Weights of a small transformer language model: capped logits, a variant of SOAP for these matrices.
Each number is 200 + 20 x the weight over the matrix's rms, rounded and kept within 0 to 999. Layers, rows and columns count from 0.

# layer 5 MLP up, 704x256, rms 0.302, rows 61-132, columns 64-95
195,235,201,163,189,206,190,164,189,252,190,241,221,205,214,186,177,206,198,201,183,223,165,176,229,179,188,184,229,208,164,197
214,209,186,209,208,179,208,233,162,185,199,216,184,198,223,199,179,199,183,201,183,202,192,210,222,181,150,215,202,192,204,177
207,181,182,192,191,192,185,193,234,226,187,186,197,204,214,212,221,185,218,228,245,147,230,163,157,171,168,202,220,203,206,206
226,238,185,235,161,188,228,180,188,219,211,211,216,200,180,189,192,207,234,181,184,217,183,190,176,216,176,211,215,208,178,209
224,178,202,185,203,214,249,202,196,176,188,180,188,229,201,223,201,162,187,223,161,218,209,214,208,185,180,219,193,198,207,206
180,161,191,191,193,190,216,198,193,208,206,234,186,187,223,231,206,203,216,207,177,214,224,191,165,188,185,167,197,193,193,189
241,181,148,173,226,222,190,162,196,202,213,200,210,197,171,238,230,201,210,224,177,152,209,169,192,214,215,204,167,221,182,217
184,226,224,173,181,176,198,215,189,220,184,229,226,222,209,222,204,150,165,217,191,236,178,188,157,190,202,203,180,175,193,184
203,188,205,202,194,159,212,177,182,205,202,235,186,191,219,212,177,197,186,198,202,189,193,219,194,216,165,188,216,220,206,197
200,197,204,216,184,217,213,194,182,169,213,192,187,181,173,183,193,216,242,200,180,179,200,197,195,167,182,201,209,214,213,206
199,172,181,171,192,203,204,226,194,193,187,184,217,173,212,231,214,168,205,213,190,201,189,217,186,191,188,180,186,188,202,219
176,192,170,202,223,258,211,205,190,189,234,167,219,166,168,194,206,206,191,192,215,207,207,197,201,215,216,214,203,187,157,192
197,206,191,190,204,257,232,204,187,198,200,202,199,160,218,153,196,196,222,181,194,201,216,214,170,209,196,227,204,208,157,227
201,180,217,199,181,209,185,210,213,205,223,173,173,209,203,199,213,211,194,206,245,198,217,197,177,178,212,192,183,208,222,229
175,227,192,225,200,198,213,205,220,207,197,200,201,181,173,186,210,191,178,221,180,166,217,184,207,195,187,199,227,184,219,192
236,182,191,212,180,221,205,192,205,190,187,187,211,189,202,216,176,233,174,183,170,188,209,167,192,180,228,198,183,196,193,228
177,214,184,183,179,182,231,216,201,202,154,185,165,225,201,165,171,176,180,209,167,202,209,201,161,166,200,203,214,221,216,175
199,203,158,206,190,238,147,173,189,193,199,213,205,177,209,168,206,187,168,186,167,196,202,236,181,194,198,207,193,169,160,191
199,219,197,176,197,176,234,212,205,203,200,191,193,191,182,230,198,170,166,205,166,153,200,220,194,192,232,194,226,202,227,174
228,165,204,254,215,218,229,182,251,187,217,158,151,225,161,183,202,189,190,203,196,131,198,227,197,224,188,204,174,203,189,188
203,179,182,214,183,215,204,224,199,120,201,220,164,189,239,222,161,185,207,195,191,192,175,220,193,187,209,226,204,168,178,198
230,229,163,198,170,185,186,194,232,226,200,172,144,190,226,197,200,190,166,200,218,203,218,163,168,189,146,212,188,221,171,162
199,205,195,161,214,196,207,190,199,176,222,183,207,171,181,198,200,183,233,189,186,167,181,191,198,200,233,204,206,164,155,210
197,202,197,192,219,172,213,174,217,194,200,166,229,168,205,197,185,218,208,202,201,211,216,193,212,194,213,202,193,185,187,190
168,220,186,193,201,206,191,198,219,175,196,195,196,214,185,228,213,216,172,160,191,164,188,202,187,222,221,177,185,203,205,239
208,190,191,160,206,185,211,163,177,204,179,205,206,199,227,188,220,188,208,208,220,211,191,216,221,216,224,218,221,241,169,186
213,198,228,210,217,186,227,250,198,209,227,219,203,221,224,208,164,207,194,197,181,209,211,201,186,199,200,158,207,228,189,197
180,196,192,209,204,231,218,211,207,174,208,211,205,222,215,243,192,188,193,161,175,212,196,212,221,210,210,225,217,198,199,215
159,192,205,209,233,225,165,195,215,214,194,160,189,209,197,206,190,212,216,189,192,187,179,184,185,205,213,212,206,166,188,199
203,190,236,201,214,218,215,186,205,228,192,235,178,152,174,235,181,206,210,194,199,199,195,192,167,212,231,183,199,193,203,209
198,179,214,190,198,204,193,152,224,208,213,223,233,207,177,178,176,174,188,232,170,172,162,209,221,219,234,174,216,209,149,204
230,218,192,175,180,224,192,231,193,186,214,175,195,183,206,187,203,193,187,188,209,195,190,243,215,237,191,158,225,203,205,211
189,205,227,183,220,236,198,191,195,184,178,198,203,231,215,189,182,212,218,217,193,219,195,199,155,195,203,224,207,217,202,197
200,194,198,195,189,165,214,169,235,184,210,211,189,166,187,167,190,201,242,168,204,230,183,188,216,187,231,206,176,186,213,205
196,221,207,256,185,216,213,196,225,191,175,198,192,222,225,176,163,184,191,220,184,176,192,218,210,183,202,181,175,150,219,171
162,198,209,207,196,195,184,179,186,189,201,172,198,228,167,203,258,226,233,217,187,228,218,214,178,221,225,229,171,217,217,214
191,183,216,189,213,219,184,218,231,238,174,237,199,198,155,182,215,189,216,223,211,206,175,193,197,175,208,229,230,166,208,189
192,179,224,227,194,189,189,172,210,189,219,209,225,162,216,204,218,211,168,197,214,249,216,205,165,181,213,211,226,195,242,208
201,188,207,207,182,181,198,210,186,190,206,218,160,180,198,189,196,213,206,205,188,179,178,184,164,179,201,223,206,216,197,187
227,220,206,150,213,187,181,236,227,194,194,181,187,204,233,205,196,173,175,258,187,201,201,196,204,188,200,208,212,186,196,159
181,196,229,189,200,209,221,206,193,187,189,165,182,215,205,177,218,194,205,209,227,221,232,171,194,211,229,187,179,180,233,231
184,200,197,207,172,201,232,238,192,147,219,207,225,213,219,193,211,225,189,180,209,225,173,180,225,204,207,209,168,165,185,206
204,204,179,192,208,217,156,194,168,171,233,223,216,231,192,196,192,246,236,209,205,184,199,182,236,234,204,200,208,201,176,185
171,222,187,208,197,200,184,248,206,191,238,218,194,193,212,173,219,207,188,220,198,209,202,187,185,192,185,175,194,210,236,196
202,158,238,228,160,195,196,195,186,177,197,198,219,187,163,222,170,197,184,214,184,212,174,188,232,216,158,208,193,204,198,233
220,243,236,215,190,222,219,191,171,160,181,199,246,226,191,203,196,191,208,169,202,198,192,210,206,232,193,204,213,185,178,217
187,176,210,206,195,177,213,193,194,226,189,199,220,194,187,219,210,200,229,191,191,211,187,229,210,195,208,157,229,179,183,222
180,238,201,175,182,195,192,227,186,225,188,166,204,204,224,187,199,191,210,223,203,184,167,205,219,238,182,184,241,189,190,183
186,203,199,215,182,209,204,213,200,190,223,217,258,186,212,194,253,197,214,196,197,233,201,184,182,221,219,227,170,179,197,208
208,207,202,219,227,187,203,175,219,212,182,224,172,187,199,201,185,189,174,195,194,189,194,237,170,214,194,200,213,204,190,231
181,195,236,211,168,162,211,201,164,223,188,205,221,196,219,185,189,220,190,186,217,217,199,236,195,202,228,182,232,193,195,191
176,200,207,185,194,197,185,235,220,240,195,175,229,241,192,195,257,198,221,196,213,173,198,197,184,205,173,193,160,192,201,241
232,222,178,197,197,207,228,205,206,183,201,188,213,207,193,176,210,185,225,230,218,186,190,238,165,203,192,185,183,187,164,193
197,185,171,222,160,203,193,190,224,196,195,216,223,223,171,193,227,172,224,229,199,211,211,191,219,200,166,210,161,192,181,189
225,178,235,196,221,204,207,202,196,239,213,225,182,208,206,222,200,182,201,207,193,198,230,190,230,211,215,163,192,199,183,176
208,228,168,214,213,243,230,191,233,235,209,191,230,176,233,222,208,205,220,190,208,213,205,189,192,198,197,241,208,253,191,194
200,213,207,177,157,205,212,203,206,177,197,188,202,171,197,209,186,214,193,187,172,191,209,217,210,228,186,208,215,220,220,192
203,166,194,226,193,256,203,203,174,193,229,185,163,197,196,215,211,215,169,234,213,218,191,192,191,200,213,193,211,180,222,207
179,206,199,194,177,155,233,187,189,206,204,195,178,203,219,225,197,228,235,202,211,197,208,207,177,226,186,213,203,220,206,201
184,158,171,194,201,185,172,198,220,179,242,210,158,173,160,188,173,210,159,192,182,238,155,176,184,218,190,183,197,225,233,179
191,205,182,214,205,216,225,198,217,201,212,187,185,225,175,196,190,214,176,208,184,216,250,186,176,210,181,208,188,213,170,169
210,195,190,211,200,197,165,201,185,202,198,169,221,186,217,188,197,196,237,240,220,232,190,237,175,211,188,209,179,210,208,187
165,184,186,158,233,195,197,209,209,188,216,187,212,190,204,223,165,217,192,194,181,193,207,194,194,211,176,222,169,203,146,220
195,211,170,192,160,191,211,197,216,188,195,174,194,181,186,201,204,217,200,138,190,202,216,241,195,183,190,229,177,208,200,155
209,142,198,178,181,196,192,245,184,193,210,220,199,195,201,189,204,193,214,175,206,201,171,191,190,204,202,212,179,200,164,201
231,171,215,169,181,234,168,218,210,210,204,216,200,196,213,199,203,191,218,184,195,224,208,227,174,189,257,180,193,194,185,183
185,222,206,185,195,215,226,235,235,221,182,216,175,201,165,197,163,194,187,175,201,194,201,214,211,216,204,202,210,175,200,216
172,215,203,210,170,167,181,204,205,206,215,183,200,187,232,168,217,167,161,188,173,210,197,186,219,260,221,159,182,188,206,179
218,197,163,183,198,168,210,195,182,204,201,204,207,251,210,185,178,219,218,199,204,205,192,181,196,219,212,183,188,217,217,205
199,236,181,198,209,184,186,209,210,208,204,215,207,199,227,204,211,232,206,204,200,199,197,208,207,214,242,160,170,180,162,169
217,225,209,202,208,214,216,194,212,184,168,184,170,166,197,190,192,212,195,212,197,234,192,155,219,199,181,209,201,182,195,231
213,227,205,163,190,204,210,173,176,204,206,136,243,201,212,199,183,166,185,236,234,183,191,184,207,209,248,198,205,201,190,204
# layer 5 MLP down (transposed), 704x256, rms 0.276, rows 61-131, columns 64-95
191,236,255,185,232,210,238,137,203,163,177,139,172,151,175,192,195,173,218,212,193,169,165,218,212,193,183,206,170,207,210,187
193,234,138,212,221,180,199,205,189,164,208,231,202,231,177,217,194,212,214,202,161,167,196,177,175,175,186,219,257,215,205,170
191,221,230,211,195,228,184,155,202,190,198,202,188,180,176,192,178,196,212,220,174,204,196,207,208,175,200,195,212,220,200,161
202,219,195,203,189,163,189,195,186,207,192,209,197,176,206,185,211,168,198,208,222,208,202,238,185,197,188,199,204,203,242,208
205,221,226,177,185,173,168,223,181,193,185,207,225,219,199,213,196,178,251,201,227,206,248,218,200,190,227,194,185,201,186,189
211,219,233,191,169,211,178,160,211,207,196,200,185,205,211,236,226,213,200,211,184,185,168,217,206,209,189,208,202,223,203,215
190,216,210,177,198,170,207,170,184,221,196,235,197,182,194,192,223,183,183,248,197,193,183,211,208,208,205,200,163,184,163,242
187,161,174,183,211,199,216,199,222,190,204,187,170,182,151,186,179,228,216,192,214,195,207,223,235,204,191,154,177,200,164,203
197,188,228,178,198,225,197,226,187,207,225,227,151,189,224,214,231,230,206,186,196,195,208,209,264,208,196,210,216,227,197,231
205,205,156,208,212,203,236,217,182,198,184,167,215,191,198,190,232,215,210,189,206,219,182,192,214,208,188,186,201,193,205,212
241,246,197,179,178,192,207,203,202,172,203,181,178,222,215,224,218,228,233,249,183,222,225,206,205,203,200,196,210,221,211,187
173,192,180,205,211,229,197,178,196,207,234,229,211,196,181,218,193,176,156,220,199,238,208,185,152,211,195,193,146,239,188,180
178,192,215,198,225,177,204,211,200,194,186,201,172,195,212,199,197,232,203,210,221,144,221,162,147,197,218,225,214,213,190,191
173,237,185,183,163,195,197,220,165,207,205,183,203,165,190,196,212,200,190,217,190,203,203,177,246,218,191,205,203,201,178,199
209,182,196,220,200,226,194,203,169,224,209,190,193,197,161,212,192,217,207,191,197,189,204,190,215,205,209,172,217,178,187,209
206,222,182,200,180,198,197,175,216,188,193,213,195,219,190,192,208,191,215,183,162,157,216,179,208,221,205,229,191,190,179,195
187,203,213,171,191,204,207,200,180,194,210,184,192,239,219,232,199,212,194,220,237,208,207,209,235,190,202,182,181,193,205,188
176,178,181,193,206,223,217,203,241,224,197,238,211,199,207,193,204,232,214,209,189,200,206,186,186,218,195,222,213,180,227,173
184,230,216,173,187,234,195,212,198,199,213,188,237,210,193,171,195,222,191,229,221,193,229,184,213,200,232,181,207,228,185,178
221,220,212,212,191,194,199,196,216,228,192,212,184,183,182,218,227,211,205,193,194,198,201,198,215,202,199,242,243,229,178,234
181,219,216,199,195,238,188,211,191,204,147,227,181,189,140,183,218,202,247,197,223,178,180,215,208,191,239,185,164,201,210,238
201,215,210,200,182,197,183,223,217,166,172,205,163,211,229,177,196,189,234,197,223,165,219,172,208,199,198,194,185,215,195,175
209,196,199,224,176,202,191,196,197,219,170,210,212,191,204,193,210,204,215,199,175,199,184,192,158,196,153,178,204,171,209,218
220,211,234,161,176,239,200,214,215,240,222,190,197,229,209,216,157,193,189,251,181,209,193,194,207,236,186,185,217,222,234,180
197,215,211,214,200,189,175,152,188,199,176,192,211,209,179,160,206,213,196,201,215,224,189,211,203,195,202,207,214,203,214,195
219,215,194,215,201,181,184,223,232,241,219,175,210,145,211,181,215,221,192,199,211,198,202,221,165,208,228,229,186,242,179,206
181,206,177,204,217,175,188,217,191,223,199,201,223,209,197,225,196,198,188,190,213,240,198,169,191,198,199,215,198,222,174,201
187,182,189,223,195,204,183,185,191,207,200,195,183,199,211,182,215,199,240,231,188,200,192,174,232,171,219,228,211,186,195,211
171,220,203,224,191,234,195,172,180,192,208,170,180,183,182,184,192,192,215,193,216,189,206,209,201,203,179,200,189,166,175,185
181,208,207,226,210,195,192,195,172,227,215,194,180,208,212,195,214,241,246,238,228,186,211,205,200,179,210,184,179,238,213,201
209,228,197,159,197,201,194,226,191,200,207,212,188,223,196,170,177,184,197,206,187,230,241,166,227,208,174,177,185,206,240,196
184,228,216,201,228,200,237,213,195,200,209,183,185,206,207,198,190,196,267,230,180,210,201,192,183,186,177,204,184,184,197,202
167,203,212,203,194,195,212,193,203,192,245,182,207,145,199,160,217,148,171,201,227,174,201,218,241,185,193,198,216,203,218,225
211,167,201,227,196,189,184,232,198,183,241,203,183,225,229,212,199,201,209,181,201,212,183,181,201,169,174,169,193,174,197,164
194,201,198,162,173,221,205,184,216,196,225,193,200,188,170,157,201,179,191,173,205,213,179,196,157,198,187,232,187,205,198,202
203,189,215,211,217,200,208,207,178,197,206,223,219,210,203,241,197,198,193,163,176,157,231,210,210,165,185,179,176,175,164,199
228,168,196,230,234,194,193,209,179,185,161,179,217,184,194,205,186,199,193,217,181,209,213,192,229,241,219,215,171,191,204,182
234,210,186,236,222,215,185,225,182,196,237,200,182,196,195,209,179,180,213,232,223,181,222,177,213,173,222,175,193,179,243,180
197,177,241,202,244,195,231,230,189,183,218,197,190,168,183,206,182,214,213,202,247,142,194,207,188,198,216,179,174,186,222,176
185,207,226,195,179,186,180,163,214,217,160,188,257,185,209,205,189,173,207,215,203,233,188,171,183,148,198,231,214,228,181,187
218,212,220,184,210,196,197,227,186,184,201,122,185,176,195,223,190,193,195,193,186,203,231,208,233,174,236,207,220,193,197,239
188,221,239,215,190,250,179,172,176,209,226,199,216,211,193,178,214,207,167,237,179,183,179,198,208,217,197,224,169,184,195,202
228,224,204,220,166,173,208,203,186,170,187,188,154,174,193,209,207,181,181,205,239,209,166,193,192,195,191,201,216,145,200,166
186,221,178,240,187,221,184,209,150,238,191,175,191,164,175,172,200,184,199,239,201,221,212,180,187,198,232,198,165,169,204,224
219,173,192,220,202,231,175,180,203,201,220,193,189,238,198,233,201,200,168,185,196,188,178,173,212,210,195,186,231,203,207,178
206,216,189,159,213,188,206,196,236,204,173,190,208,174,210,205,221,236,162,173,158,158,192,158,155,196,197,203,186,200,230,203
217,212,187,192,215,210,220,225,222,214,177,190,211,212,180,177,198,196,221,161,196,188,170,217,189,205,184,182,193,238,226,221
189,232,211,208,198,219,201,223,167,199,220,206,216,227,201,194,209,196,191,189,217,210,214,151,204,200,197,204,181,189,232,170
178,221,230,229,197,216,213,212,221,196,173,217,217,201,233,222,204,219,175,222,188,199,219,207,230,208,220,206,178,220,198,221
189,216,184,215,163,192,257,204,172,212,240,206,171,174,184,177,189,187,209,196,202,222,214,171,197,207,207,183,214,200,221,183
207,201,157,177,219,166,248,170,184,207,210,219,198,198,189,231,181,207,170,217,188,221,191,218,201,209,217,196,196,137,211,231
199,178,196,196,185,196,209,209,218,193,230,213,173,231,185,178,211,202,175,168,192,182,183,197,229,168,193,219,225,204,148,202
197,181,231,156,249,202,198,180,195,191,233,189,160,199,202,181,225,206,177,225,212,221,207,184,191,196,221,219,201,222,228,159
180,196,203,193,191,243,235,187,195,198,199,216,184,234,177,164,190,217,199,198,209,190,164,181,205,170,199,198,184,203,211,169
197,219,177,191,213,200,169,211,199,210,159,201,206,230,211,196,182,210,201,183,201,233,209,190,195,184,241,181,169,191,230,201
205,167,185,176,188,193,184,160,193,192,190,171,199,234,187,219,180,182,194,217,216,222,229,200,202,207,214,182,175,183,230,171
212,211,223,205,208,187,221,218,209,207,213,202,181,217,213,203,146,173,220,201,208,203,191,177,194,195,215,224,196,203,187,211
154,206,191,235,207,210,218,201,159,224,190,181,224,188,180,243,189,186,197,198,183,174,166,179,215,201,200,177,235,204,216,202
172,203,212,158,215,217,202,206,218,179,185,221,184,189,217,187,160,177,186,189,190,180,153,224,204,154,193,196,186,231,213,174
200,139,199,195,206,182,218,207,202,243,167,191,200,187,219,202,246,171,243,227,171,188,185,166,223,203,170,192,220,194,213,214
201,181,200,182,232,174,195,160,201,206,204,182,205,220,195,227,186,206,204,243,207,206,187,197,235,207,195,165,184,206,219,191
218,225,193,188,206,210,201,147,181,215,239,194,204,216,181,204,190,209,182,217,205,217,230,193,197,223,170,180,217,173,231,178
216,189,198,199,197,195,201,207,201,190,204,196,243,220,188,223,216,194,239,208,195,213,206,204,199,181,194,215,227,219,210,240
230,184,206,204,200,196,201,174,218,177,179,162,195,235,174,206,186,223,221,194,213,165,207,198,208,200,169,187,210,182,211,149
202,225,203,235,194,203,177,156,191,209,215,184,175,218,190,214,241,208,150,222,216,205,185,183,192,180,188,187,189,210,209,205
176,182,179,168,214,193,234,206,198,196,181,180,163,172,221,185,167,205,208,188,176,210,235,233,200,186,219,218,208,185,145,186
179,192,185,236,181,216,218,175,192,231,219,177,189,190,222,202,216,193,230,215,190,204,196,212,224,213,240,193,205,226,182,221
211,204,185,190,198,203,207,203,187,217,167,208,214,175,201,174,163,180,163,179,174,227,200,225,197,185,196,225,196,234,227,204
222,174,200,205,199,205,215,151,198,215,183,228,209,178,213,208,210,167,183,223,175,241,250,158,202,189,221,196,221,224,201,221
230,193,251,191,147,212,226,174,197,176,223,177,206,193,193,192,213,188,184,217,198,190,215,210,190,186,192,198,146,182,221,216
229,191,185,205,214,184,196,226,197,212,209,178,205,210,186,182,222,201,211,207,236,207,189,195,178,216,196,172,195,210,225,187
# layer 5 MLP gate, 704x256, rms 0.295, rows 62-132, columns 64-95
223,224,184,182,216,196,172,203,196,221,201,182,197,184,185,228,210,166,195,198,192,176,226,193,202,211,212,227,208,241,211,194
212,220,200,213,156,213,181,196,183,213,178,173,186,204,196,204,184,215,202,208,209,204,186,211,171,228,202,208,209,217,189,179
160,206,197,197,210,197,165,210,199,187,226,218,210,220,206,217,197,205,223,202,200,182,219,192,198,234,214,196,225,203,186,193
186,230,186,235,228,160,183,229,210,213,192,200,232,180,197,180,187,166,231,193,200,193,179,236,146,214,174,215,194,199,172,188
240,196,196,191,169,202,188,145,211,192,240,229,204,208,209,206,239,209,207,225,178,219,201,226,207,194,193,212,193,197,182,228
210,190,196,230,182,227,187,227,201,206,202,173,215,217,191,218,181,182,219,209,183,200,188,181,194,170,208,206,202,190,219,216
200,172,239,202,203,178,178,222,195,187,186,168,177,197,173,216,229,179,214,194,207,190,205,220,194,164,193,182,226,185,175,187
206,186,165,211,189,172,202,234,198,221,195,196,178,202,222,201,231,188,210,175,216,162,190,174,189,209,225,193,189,184,196,183
187,199,217,192,200,199,213,213,202,200,183,196,197,189,217,173,203,181,184,188,215,189,220,214,203,205,215,189,219,216,183,213
214,173,192,203,166,196,180,178,202,184,219,162,195,189,189,218,211,216,178,190,216,174,189,220,208,214,168,214,209,239,196,194
202,172,203,152,184,204,170,230,207,186,201,243,199,230,206,183,241,230,215,154,170,172,235,190,203,167,173,193,194,161,166,232
197,202,195,212,180,190,206,194,193,187,198,210,195,195,225,173,166,175,206,204,178,199,194,224,209,199,225,189,217,188,213,190
218,177,184,217,196,214,171,216,208,211,222,209,193,184,176,226,191,164,188,187,242,174,206,176,163,219,225,197,188,157,217,218
203,205,224,198,200,205,247,163,195,183,211,202,185,179,216,241,195,213,196,218,204,226,193,224,248,213,224,202,217,171,234,200
234,218,219,180,220,255,180,198,196,198,229,206,218,217,177,184,194,205,201,189,202,220,188,211,186,232,202,177,176,174,177,215
201,183,183,171,216,204,186,200,189,201,188,173,191,224,206,192,201,173,222,198,185,160,177,223,167,166,180,161,189,246,183,190
179,185,155,173,185,235,223,213,219,217,164,187,176,209,212,218,213,187,199,213,156,202,227,207,202,228,204,183,215,170,198,205
179,205,203,192,193,211,189,177,213,210,207,233,198,200,184,186,199,202,150,177,186,217,199,182,179,178,214,176,210,214,164,212
175,195,167,180,190,149,183,173,210,198,208,178,251,189,196,196,217,225,145,226,187,174,196,186,211,195,205,205,218,211,197,187
192,212,197,168,177,186,227,196,185,235,198,195,183,198,227,229,165,197,184,197,213,223,201,215,193,205,202,202,173,225,191,198
189,177,199,200,145,188,221,164,170,236,201,198,222,200,207,221,207,189,170,169,185,228,216,208,212,160,185,186,204,212,226,203
212,134,174,206,227,206,203,228,158,200,221,224,189,177,210,212,202,175,201,203,223,174,221,176,199,155,187,217,234,185,150,229
198,186,226,170,172,192,226,202,216,194,213,223,205,243,217,204,218,186,210,198,180,195,170,183,177,226,183,173,221,183,199,191
177,166,187,191,201,221,203,207,214,191,206,207,171,181,208,174,232,197,139,174,228,185,226,195,200,220,187,206,205,247,181,216
237,192,220,222,193,168,236,213,209,167,197,188,221,176,193,201,221,164,208,187,175,166,189,195,205,197,218,197,173,185,233,181
218,215,172,204,226,201,222,187,225,195,201,181,224,204,190,192,194,175,200,206,156,210,163,207,183,174,236,214,181,207,213,203
211,191,164,238,170,195,201,186,213,182,198,190,184,161,176,191,206,226,188,196,213,227,194,157,211,201,214,202,215,204,186,182
222,229,208,209,233,209,184,248,214,181,216,215,215,207,216,187,183,201,208,208,227,220,210,220,181,192,171,171,208,182,184,133
208,228,203,196,170,184,196,201,198,176,206,183,232,231,240,181,208,186,177,183,214,168,215,194,205,235,184,224,187,203,201,200
197,187,197,197,184,172,193,191,193,215,241,183,218,220,185,195,202,191,196,221,222,219,219,194,174,207,213,192,220,220,214,213
195,188,198,211,178,184,198,200,165,221,214,195,231,173,155,217,200,198,193,178,221,220,192,214,187,214,204,156,203,190,176,197
185,215,195,193,160,184,178,212,191,167,188,208,213,192,235,193,188,173,186,182,167,198,204,176,221,214,201,186,199,214,250,197
205,200,206,192,199,179,161,191,206,212,188,186,239,203,220,192,203,192,212,196,193,185,197,152,202,212,191,185,194,195,150,176
145,223,208,196,182,200,187,184,201,219,222,233,218,178,147,193,199,208,179,188,234,168,196,189,206,179,234,197,176,187,182,193
214,225,187,207,215,230,187,221,198,214,188,201,187,182,249,185,171,171,219,204,144,198,198,206,219,197,182,159,189,193,183,169
209,231,219,197,198,191,208,202,199,210,179,236,230,221,179,182,184,177,230,201,191,212,196,188,178,192,205,195,194,180,208,212
211,174,184,228,185,231,170,205,207,221,186,169,195,187,195,190,220,222,178,222,233,216,191,193,207,192,218,221,200,232,203,224
198,179,191,219,171,196,201,203,212,219,210,218,206,178,188,174,183,213,183,189,230,180,200,195,161,200,193,196,231,181,200,192
228,179,192,247,189,197,203,179,195,237,241,226,174,174,190,235,224,210,212,145,237,219,210,199,191,175,200,205,220,202,214,246
203,188,162,188,178,212,173,187,214,217,216,177,199,205,186,211,159,218,203,188,172,198,196,223,209,169,178,211,249,179,155,179
185,205,195,194,192,199,219,197,190,178,230,167,208,202,189,227,216,222,180,215,209,225,221,202,203,198,193,179,167,173,186,190
187,217,187,193,181,214,264,193,213,235,203,179,245,186,206,196,204,210,229,175,203,196,194,150,204,239,206,166,219,209,194,195
194,183,199,173,217,203,212,187,222,187,206,221,153,186,181,229,190,198,203,183,190,155,189,189,188,202,182,208,183,246,200,190
250,221,227,232,213,202,194,186,205,169,187,201,203,228,205,193,181,244,188,215,227,191,201,220,226,175,202,199,224,244,182,208
175,208,210,211,194,221,206,212,177,165,169,194,256,240,178,228,220,180,164,191,198,189,186,224,196,214,225,197,224,212,182,204
205,190,199,197,174,171,202,147,191,193,184,163,194,174,195,182,191,193,193,223,204,158,212,209,189,199,222,166,233,228,197,186
209,204,193,183,199,226,188,225,191,162,207,174,224,196,176,224,237,208,208,182,187,173,186,179,179,182,230,225,222,224,197,216
209,202,212,211,170,192,218,180,204,205,222,195,198,204,181,184,186,164,184,205,207,190,197,223,194,161,164,205,188,201,191,188
205,180,212,167,156,172,210,200,188,231,217,184,203,230,177,222,204,232,265,147,215,198,188,182,188,197,236,191,185,201,208,182
222,193,167,170,186,231,193,207,212,199,163,167,196,204,176,221,209,162,188,194,167,187,186,204,189,209,178,214,172,217,193,190
190,168,161,188,208,181,202,228,221,235,218,181,213,191,219,179,224,218,208,179,212,181,193,231,180,200,190,211,190,199,194,246
188,217,213,188,206,193,198,180,241,195,155,210,227,189,218,201,187,179,194,172,197,228,173,165,224,186,202,197,204,209,172,166
196,237,238,191,184,200,195,192,247,159,197,218,177,195,205,167,177,195,184,211,198,209,210,203,235,205,185,224,186,217,164,207
198,182,193,225,167,200,203,182,196,192,194,190,194,204,163,221,222,201,189,199,194,170,190,192,161,184,175,191,195,211,205,202
220,190,168,207,199,177,252,195,178,225,203,233,200,157,221,193,199,180,188,196,144,165,165,201,193,197,199,210,192,225,191,178
230,191,213,233,177,196,226,159,233,207,195,211,202,181,215,181,173,202,198,228,203,192,189,221,203,170,196,240,206,191,207,170
212,251,199,198,183,216,166,172,178,222,181,206,192,188,160,217,187,188,210,225,199,191,207,178,208,195,189,205,161,184,184,180
179,188,200,183,186,184,192,190,212,155,168,194,181,195,227,205,192,198,218,207,180,223,244,210,207,198,192,188,220,217,197,182
179,248,238,189,209,194,206,211,163,200,149,210,233,206,218,174,175,198,211,208,232,175,204,171,212,205,253,211,163,166,194,204
203,191,193,194,224,162,180,185,213,199,210,210,196,186,242,193,192,207,195,186,221,193,205,199,203,188,178,193,189,198,201,202
232,190,201,205,168,219,222,179,163,217,208,241,202,211,175,215,209,211,168,172,195,193,187,172,227,194,178,203,237,184,235,185
209,159,198,221,212,179,201,232,188,186,181,228,189,198,192,176,191,219,196,215,212,203,172,198,163,206,196,210,179,168,202,155
215,165,205,173,191,204,220,204,214,207,194,201,189,241,203,186,207,198,206,171,216,186,189,212,189,241,183,187,225,177,218,236
177,193,206,235,198,202,220,168,182,199,171,178,227,191,192,150,204,197,189,213,206,182,186,192,182,177,208,236,200,183,181,211
193,231,223,215,198,195,195,193,183,210,201,229,163,240,229,177,174,195,195,229,205,194,170,177,174,198,191,185,196,152,178,193
185,210,224,159,189,219,212,201,169,150,187,194,184,191,171,183,161,242,180,193,199,241,203,213,178,212,178,168,173,185,213,203
193,209,221,211,171,206,226,172,187,225,218,208,215,193,189,176,231,201,247,216,186,172,217,196,212,164,227,210,228,206,213,214
207,203,216,192,212,223,177,217,190,215,176,174,181,202,204,161,216,200,183,200,206,207,189,199,189,206,185,213,181,179,221,189
164,208,214,179,206,204,202,180,216,198,196,191,216,193,220,240,201,228,195,208,197,164,199,197,206,192,190,182,204,181,198,181
188,189,201,216,192,205,224,176,184,216,158,215,170,180,173,188,212,203,187,197,205,208,168,201,202,197,180,209,185,212,179,235
213,207,199,206,199,194,199,245,201,215,195,166,177,211,165,178,204,196,224,174,216,227,190,219,193,186,160,170,222,190,182,178